From a checkpoint of a small transformer trained on Wikipedia.
Size: 4 heads of 32, 6.29M parameters.
Training: a variant of SOAP for these matrices, 279M tokens.
Each number is 200 + 40 x the weight over its row's rms, rounded and kept within 0 to 999. Layers, rows and columns count from 0. The size before them is the row's rms in percent of the matrix's.

# layer 15 attention value, 128x128, rms 0.055, rows 0-127, columns 96-127
079,235,164,225,237,106,226,207,199,272,144,177,175,231,243,213,154,129,141,174,229,172,203,131,199,282,261,210,131,91,226,189,164
074,204,184,170,243,235,269,135,137,291,187,193,182,191,178,179,214,146,210,207,163,141,181,273,201,223,196,247,165,174,177,190,114
076,216,177,171,219,216,165,223,227,266,194,245,136,133,227,231,166,185,156,264,184,144,255,205,177,283,188,197,177,169,156,107,186
075,150,195,229,174,236,196,290,212,236,242,179,181,246,180,161,217,209,250,236,131,185,222,215,158,210,178,119,184,204,201,201,142
084,185,226,227,207,226,164,216,186,211,203,161,202,193,243,188,133,228,192,217,117,180,203,209,221,161,235,177,172,128,230,156,283
080,124,224,108,136,170,183,207,243,209,183,167,207,197,181,237,242,154,168,204,232,189,238,277,233,236,251,157,249,201,219,266,275
076,289,181,146,231,213,148,211,289,249,172,155,196,230,228,216,175,147,177,222,196,135,239,193,180,236,211,203,187,247,215,263,143
071,193,175,131,221,154,115,219,167,194,212,169,192,261,241,145,185,191,191,236,137,223,179,199,181,282,206,236,182,197,211,185,103
083,225,247,275,230,195,148,177,186,183,176,250,201,184,126,228,214,226,297,185,165,216,245,238,229,219,224,197,271,169,90,298,193
091,194,239,139,212,225,243,176,160,159,261,196,157,174,126,207,159,191,175,156,293,180,142,156,127,211,214,239,276,239,154,196,144
077,159,225,236,189,210,191,141,248,180,192,161,121,201,185,164,246,233,259,176,234,199,214,187,252,155,220,185,258,244,165,222,157
072,205,204,239,205,135,199,151,231,246,211,261,198,213,233,249,190,144,214,189,177,248,200,229,209,157,173,247,244,239,142,145,271
076,181,261,143,195,216,296,186,227,198,138,217,211,222,321,238,219,178,197,189,231,207,243,171,197,211,256,160,224,162,233,203,170
074,234,290,234,181,170,260,262,154,197,190,206,171,142,227,255,149,223,220,187,291,165,241,209,246,235,196,215,205,189,124,220,192
079,207,287,201,176,211,128,282,151,183,218,210,198,223,142,204,273,190,240,164,176,244,189,273,187,241,216,168,189,158,245,165,197
081,153,143,208,224,239,141,193,260,187,227,256,244,197,219,227,211,185,119,149,193,205,167,195,149,171,93,118,258,249,185,178,249
088,161,211,193,189,210,166,187,164,272,151,266,188,162,180,199,169,266,118,186,186,158,230,291,129,222,217,131,284,167,182,132,159
081,131,205,125,228,183,170,220,266,203,125,157,208,201,179,238,230,259,180,245,182,225,174,158,184,197,251,243,134,258,127,229,155
070,164,235,231,128,260,163,215,134,283,230,228,212,238,243,195,174,197,184,183,219,199,230,234,291,136,199,162,155,139,250,211,176
080,187,121,190,220,122,206,122,218,173,180,172,206,155,182,144,170,198,234,183,213,157,172,169,249,233,208,107,173,211,200,216,182
097,193,154,160,199,287,192,198,211,114,286,239,230,136,194,237,214,280,134,180,201,216,198,235,163,165,208,164,224,163,181,222,241
072,152,182,207,205,230,202,162,228,201,239,185,185,289,205,259,176,227,177,245,182,240,181,173,170,230,128,215,191,221,278,214,188
078,265,229,205,229,203,227,206,258,190,277,197,245,208,146,204,201,239,210,254,182,282,218,172,191,213,234,135,202,152,135,224,224
078,169,217,230,140,147,196,235,170,160,198,153,210,127,179,192,218,249,236,194,149,232,175,184,168,182,215,192,144,137,117,269,228
080,108,216,221,168,226,126,215,201,185,251,223,226,201,271,232,232,227,199,194,202,166,263,239,241,138,251,218,169,203,281,147,247
073,135,200,178,256,283,153,235,194,236,162,161,197,222,125,200,211,185,257,267,238,191,307,242,153,262,163,257,199,142,171,200,223
077,224,262,245,215,188,253,170,196,169,173,233,140,196,145,200,182,227,213,229,173,169,167,159,197,203,191,160,157,285,163,227,233
074,166,204,131,280,237,187,162,248,292,104,193,115,197,175,193,163,250,199,195,168,164,167,262,210,191,235,189,247,160,316,166,170
084,188,155,183,248,201,219,223,223,189,176,182,208,218,250,182,203,266,280,189,149,288,214,156,246,134,174,203,189,230,232,170,228
079,263,177,135,204,146,193,180,188,258,226,201,199,204,214,109,267,275,172,169,274,267,241,191,180,215,227,211,199,190,192,160,262
079,246,311,207,246,210,191,199,181,190,208,247,254,132,224,209,172,219,206,156,205,208,223,229,176,198,184,291,161,103,198,126,248
076,205,244,184,138,244,163,247,181,212,197,150,196,231,188,250,195,155,259,135,143,219,209,198,115,216,210,194,317,246,160,152,248
116,188,146,243,146,155,214,218,172,158,176,85,193,194,294,267,109,202,241,206,103,170,194,243,241,211,227,163,148,182,236,160,174
117,208,175,260,218,273,215,182,164,180,168,225,191,167,205,197,138,216,220,210,178,174,168,184,192,197,200,293,251,201,246,195,107
113,165,250,175,170,179,251,197,185,166,204,211,262,231,261,196,175,223,172,227,233,192,193,138,176,225,269,168,210,206,238,186,219
118,147,228,203,218,260,241,172,227,139,222,245,200,207,204,247,198,228,195,152,219,212,190,198,118,170,205,182,182,196,156,218,213
119,193,170,270,186,182,280,233,222,170,209,185,148,194,202,225,220,147,196,199,221,154,250,197,166,147,244,183,301,217,135,158,163
133,195,253,184,151,219,202,221,275,197,233,150,169,203,154,218,191,202,254,164,197,165,178,224,150,242,217,206,200,142,221,222,224
116,145,145,225,222,171,216,180,103,135,239,235,170,230,190,179,219,143,130,168,222,162,129,180,187,227,230,231,258,170,97,340,223
116,187,210,125,232,215,132,254,242,190,253,221,232,162,260,228,201,165,232,128,149,166,277,212,253,215,227,224,233,194,205,246,203
117,193,193,161,157,209,218,152,228,126,153,212,160,181,178,243,219,252,165,218,248,288,161,211,115,284,284,150,200,300,170,163,193
123,184,154,235,168,224,87,226,259,151,255,229,266,232,213,228,205,262,232,201,236,217,167,262,212,144,126,171,142,160,262,254,214
124,184,197,158,194,177,182,222,263,205,218,198,198,215,209,186,274,193,140,210,85,219,207,182,127,176,158,168,195,215,153,141,222
122,192,225,217,203,166,219,197,235,198,158,141,211,183,264,194,203,252,180,171,201,187,221,243,136,194,208,253,220,211,225,236,207
128,172,141,183,181,212,205,181,238,151,255,146,179,175,168,245,202,239,176,225,106,222,189,185,214,218,268,173,189,317,283,187,184
114,228,240,190,178,150,227,233,115,174,200,257,261,181,215,186,209,221,210,163,204,216,163,168,167,229,227,255,246,261,201,196,149
121,201,194,276,225,198,209,196,250,205,147,250,198,153,275,150,184,211,194,158,119,238,222,253,249,241,202,168,217,121,221,182,193
119,261,208,214,216,233,219,218,244,157,214,129,196,168,222,225,202,242,187,250,224,168,260,197,216,163,179,154,179,202,193,249,217
114,212,184,202,221,242,178,292,244,180,194,186,183,249,175,236,186,194,230,194,168,230,225,145,120,227,210,177,261,212,116,287,128
110,306,198,210,174,231,142,167,215,200,93,181,270,206,220,170,189,185,178,223,189,237,164,179,154,215,248,168,164,296,222,215,206
117,139,229,107,167,245,199,252,171,171,260,191,256,193,185,234,236,216,237,246,236,221,193,243,192,183,186,193,217,135,177,199,214
118,172,196,153,161,174,178,251,205,160,212,238,105,239,172,203,111,240,128,182,162,212,246,132,181,166,271,231,284,156,216,216,229
121,176,131,202,249,259,251,167,250,198,174,195,213,253,255,248,197,189,169,225,254,155,222,215,202,211,182,276,226,176,242,189,234
121,62,200,97,254,150,171,220,182,248,231,168,230,152,163,219,193,219,174,201,181,188,173,129,226,245,118,151,125,194,260,217,190
115,216,189,205,282,154,185,207,159,125,236,150,220,118,140,216,272,191,141,168,233,141,254,220,166,184,208,171,203,150,150,193,144
121,191,250,211,231,247,216,225,190,195,175,197,193,279,127,184,177,188,209,211,146,239,131,216,207,233,211,158,173,210,192,245,151
118,211,167,249,180,194,221,233,246,187,250,183,215,256,213,201,267,212,239,135,173,189,171,151,209,225,121,234,178,232,236,190,255
121,191,172,207,209,184,149,193,245,175,231,220,223,200,163,84,182,164,222,301,234,211,192,170,238,153,221,215,250,189,233,244,252
118,290,184,232,221,141,252,168,235,182,241,163,203,137,211,205,125,219,200,262,194,185,149,250,130,249,183,205,180,199,175,249,158
120,294,183,163,186,224,217,268,189,187,222,203,246,154,162,105,226,256,204,203,218,162,152,284,178,244,247,216,197,121,87,171,227
120,194,212,270,212,264,240,208,183,259,193,197,207,215,237,217,158,147,158,148,216,208,231,189,160,239,264,201,197,165,238,210,219
119,223,273,246,222,242,142,231,150,238,186,229,204,250,269,236,143,270,176,190,155,222,193,208,153,119,205,98,262,221,176,211,232
111,210,200,235,166,217,158,199,225,193,206,194,199,161,153,197,206,237,241,210,129,176,160,215,215,175,158,271,212,207,213,217,243
125,134,184,244,146,257,128,250,222,238,209,186,165,249,194,223,187,211,245,261,132,219,232,172,180,238,171,219,126,126,165,153,227
122,145,193,201,150,246,161,169,194,165,206,162,226,190,73,244,218,183,155,188,233,218,209,221,137,182,60,136,246,209,158,171,246
106,109,181,230,218,234,214,171,188,204,206,166,194,199,191,242,211,198,208,182,130,211,210,189,176,247,94,183,130,195,249,194,155
124,242,206,171,169,147,258,130,276,181,252,239,194,183,123,209,190,215,117,239,266,206,201,150,190,154,189,159,225,175,197,189,271
124,181,113,184,189,235,179,187,237,156,282,236,235,225,235,175,213,169,157,218,223,229,198,142,276,227,253,266,136,80,197,164,178
123,146,263,194,237,206,114,208,241,246,159,196,142,228,190,218,256,256,143,182,238,216,197,189,258,197,223,168,146,149,229,143,201
119,193,222,173,136,205,143,245,166,251,181,205,149,208,87,230,158,215,234,173,140,224,180,242,212,226,262,193,217,239,124,261,166
120,183,232,218,212,149,136,155,252,237,204,319,138,272,187,193,175,223,127,170,156,271,182,194,182,164,199,222,156,166,245,158,251
126,181,279,239,273,143,214,177,231,178,204,204,203,126,138,230,179,205,228,132,238,188,243,107,223,211,266,170,205,193,220,185,160
124,231,281,147,223,247,191,256,157,194,211,203,244,178,200,189,156,220,177,175,236,154,224,235,171,235,231,214,237,226,236,157,223
123,234,160,191,255,189,172,157,306,318,119,166,230,294,184,213,183,147,214,243,152,192,181,185,177,191,245,251,165,196,271,155,167
119,252,240,202,149,257,287,192,174,224,218,177,181,242,262,206,192,161,212,195,246,300,151,221,195,138,159,261,187,176,194,139,75
120,171,201,246,180,137,204,187,146,243,172,169,148,192,178,191,201,119,211,116,153,208,226,177,291,187,198,236,234,211,167,217,266
118,174,211,253,149,196,188,230,228,156,217,142,200,225,149,228,216,267,252,213,238,221,119,229,201,224,173,259,237,238,221,173,233
122,202,223,225,174,234,130,195,231,169,234,185,267,251,245,285,222,226,196,134,214,251,224,142,176,180,154,205,251,225,219,168,209
128,218,223,252,280,238,243,168,182,182,174,216,166,236,193,186,200,275,265,127,164,216,176,242,141,209,177,220,187,223,174,180,236
116,239,152,160,238,205,214,163,183,185,226,148,201,146,146,218,257,220,210,247,272,203,227,150,204,196,265,155,174,202,221,220,190
124,171,202,185,216,208,241,222,274,142,171,180,182,256,204,279,218,236,186,192,171,156,243,159,184,202,215,183,295,276,183,163,197
116,219,181,141,186,201,248,132,186,187,193,252,174,207,197,205,266,158,188,195,294,141,221,259,251,134,142,295,243,174,237,200,244
117,227,105,194,192,178,181,218,226,197,199,124,244,230,184,181,241,216,215,184,231,188,310,216,229,172,237,186,139,206,179,116,213
122,167,184,203,155,166,208,197,239,215,272,164,193,198,217,253,220,239,181,206,158,244,225,244,158,279,203,234,199,218,254,157,213
120,182,145,148,152,219,153,225,193,170,166,144,176,159,225,199,242,157,175,108,106,271,205,205,185,222,239,115,208,201,188,164,212
125,176,253,155,178,214,147,230,196,242,211,154,142,168,139,160,174,260,204,242,166,237,208,214,155,225,229,196,152,231,238,232,206
130,197,224,291,227,170,156,265,184,184,173,169,127,190,210,215,150,221,158,149,199,273,214,182,195,100,247,220,204,307,183,201,189
124,250,225,228,177,180,226,160,240,243,234,240,174,175,258,174,179,162,270,235,220,250,338,219,273,181,237,175,190,197,214,254,196
133,198,201,185,246,221,153,148,150,213,271,234,170,176,200,180,204,269,240,181,214,215,266,198,271,220,106,267,195,189,256,191,226
122,213,215,230,180,194,188,187,314,128,242,171,180,146,210,231,253,175,258,206,239,200,211,202,198,186,189,183,159,184,225,242,173
117,162,150,242,134,184,227,271,239,212,192,186,194,224,278,190,192,176,162,173,122,154,245,274,153,229,182,165,201,176,172,194,187
120,210,220,255,115,261,153,245,207,243,204,230,184,280,161,247,215,163,272,187,207,175,216,195,169,182,184,189,223,205,143,153,251
119,111,169,159,228,152,236,140,237,216,189,187,278,278,252,183,207,95,171,195,189,181,199,181,143,123,209,274,266,189,207,255,243
124,168,184,199,230,239,121,239,205,161,216,210,211,203,122,130,222,202,210,174,155,229,203,220,164,251,235,191,258,151,148,220,167
122,191,298,121,198,204,124,203,162,232,185,205,202,197,182,172,159,224,240,169,198,210,202,195,200,211,224,209,166,299,249,298,168
128,256,187,249,216,204,173,206,162,266,234,179,178,126,187,203,209,167,233,116,234,229,188,238,165,212,143,146,234,245,233,193,173
071,253,198,194,174,193,118,206,204,189,267,217,304,231,177,199,153,153,207,239,198,137,240,175,249,283,251,231,216,171,212,216,200
065,191,156,188,234,229,202,247,211,191,218,181,203,171,219,213,201,142,228,175,241,214,139,230,232,151,198,138,152,212,247,231,126
063,191,245,232,162,186,156,118,252,240,185,219,223,141,128,218,235,183,242,248,248,113,182,228,214,182,250,250,237,184,165,275,129
070,167,167,183,195,222,154,247,261,168,213,146,182,252,196,181,213,219,160,243,238,240,168,262,199,223,190,218,165,158,231,154,173
070,206,241,275,188,79,191,144,162,212,238,257,163,153,195,173,220,213,149,158,176,262,192,174,164,252,205,213,191,187,131,220,186
065,215,227,140,199,208,132,163,293,196,267,186,209,237,168,152,244,192,236,172,222,225,254,188,168,184,195,237,162,242,182,254,199
068,267,232,189,155,202,202,208,173,177,222,220,106,184,199,116,270,193,278,154,169,273,167,257,201,263,162,293,159,221,295,189,174
067,310,206,172,132,228,229,222,247,235,223,218,158,224,165,103,197,175,196,243,179,240,170,192,117,288,234,212,172,168,187,168,157
062,224,176,148,190,167,208,185,202,197,171,251,150,184,134,145,179,228,158,214,242,251,167,160,194,253,240,249,181,168,131,120,149
071,222,149,192,205,198,292,177,311,232,166,187,169,189,208,204,253,219,199,269,262,204,164,157,258,215,183,164,215,178,216,207,184
075,221,155,264,146,179,216,175,156,102,224,221,218,247,184,194,212,138,202,205,195,229,210,195,172,187,263,235,207,187,199,251,202
065,204,225,184,229,173,167,193,164,194,245,133,189,172,170,233,183,299,201,158,194,166,165,141,232,192,174,136,196,181,168,264,219
072,209,246,176,163,167,297,241,233,245,189,188,129,231,138,205,196,244,199,231,219,199,236,199,183,175,211,279,191,237,163,161,212
077,190,185,156,222,185,281,223,208,179,156,149,244,232,267,284,167,270,179,173,247,191,227,225,205,172,165,234,231,239,164,199,215
074,250,162,187,207,186,271,213,202,206,178,237,172,251,213,199,231,119,154,146,156,121,172,214,185,205,103,208,233,180,141,192,195
071,140,159,149,180,260,201,213,160,185,174,277,164,179,220,232,184,186,230,191,150,167,307,223,229,231,194,144,215,192,197,132,174
068,221,221,223,167,213,211,205,232,205,246,227,252,166,116,175,200,166,182,204,216,231,168,118,168,195,233,206,205,309,193,211,251
078,151,229,192,162,153,261,221,221,254,181,148,186,181,185,186,231,167,228,264,228,218,193,193,193,214,240,274,187,166,173,215,196
060,157,130,185,209,308,266,174,220,184,197,194,235,214,220,206,115,262,172,218,222,174,256,256,260,225,303,130,234,205,212,162,97
062,142,196,181,222,176,149,264,210,202,241,183,141,176,136,231,186,245,211,181,214,224,219,249,189,241,94,186,286,195,287,261,225
070,176,233,95,262,219,214,236,183,197,186,230,230,239,208,208,252,212,126,181,221,193,224,199,155,209,177,170,159,176,230,179,200
071,206,199,187,148,189,209,309,139,171,195,122,218,213,157,176,202,181,285,191,205,202,249,197,242,230,208,245,107,228,205,170,177
069,183,208,172,164,244,246,194,204,236,154,216,202,192,249,160,149,220,177,176,187,169,193,209,306,182,269,186,196,198,188,132,164
075,191,194,286,151,225,215,178,162,231,188,220,148,248,69,207,256,126,269,192,218,221,178,277,202,191,237,218,263,187,114,180,131
060,169,188,254,257,236,125,217,251,300,146,266,203,203,171,177,142,160,201,198,168,196,158,187,215,213,234,173,224,225,236,219,206
076,214,224,208,206,266,204,171,230,187,180,238,175,174,203,204,240,204,224,252,226,165,284,181,225,218,199,255,157,185,243,189,152
073,262,189,232,103,179,145,184,218,240,204,133,225,272,256,173,241,212,230,148,182,208,164,204,217,178,225,152,253,171,210,254,229
066,206,168,266,250,199,213,200,201,269,195,221,195,168,240,219,265,160,174,196,232,180,242,184,201,173,230,234,111,146,221,195,253
070,240,183,223,199,246,170,178,225,177,142,196,244,214,166,185,246,149,233,98,242,228,211,219,233,241,123,218,167,258,206,170,276
068,161,240,192,237,191,240,153,160,241,190,160,184,146,185,213,169,159,172,145,198,210,194,291,230,305,159,270,170,188,158,222,94
061,265,244,209,161,290,143,230,164,207,165,158,235,207,229,194,144,172,281,262,157,221,197,201,197,225,217,201,153,121,205,148,166
072,240,202,208,205,209,179,130,302,156,216,231,266,221,189,233,247,174,158,169,179,231,94,239,188,220,108,258,245,218,222,262,164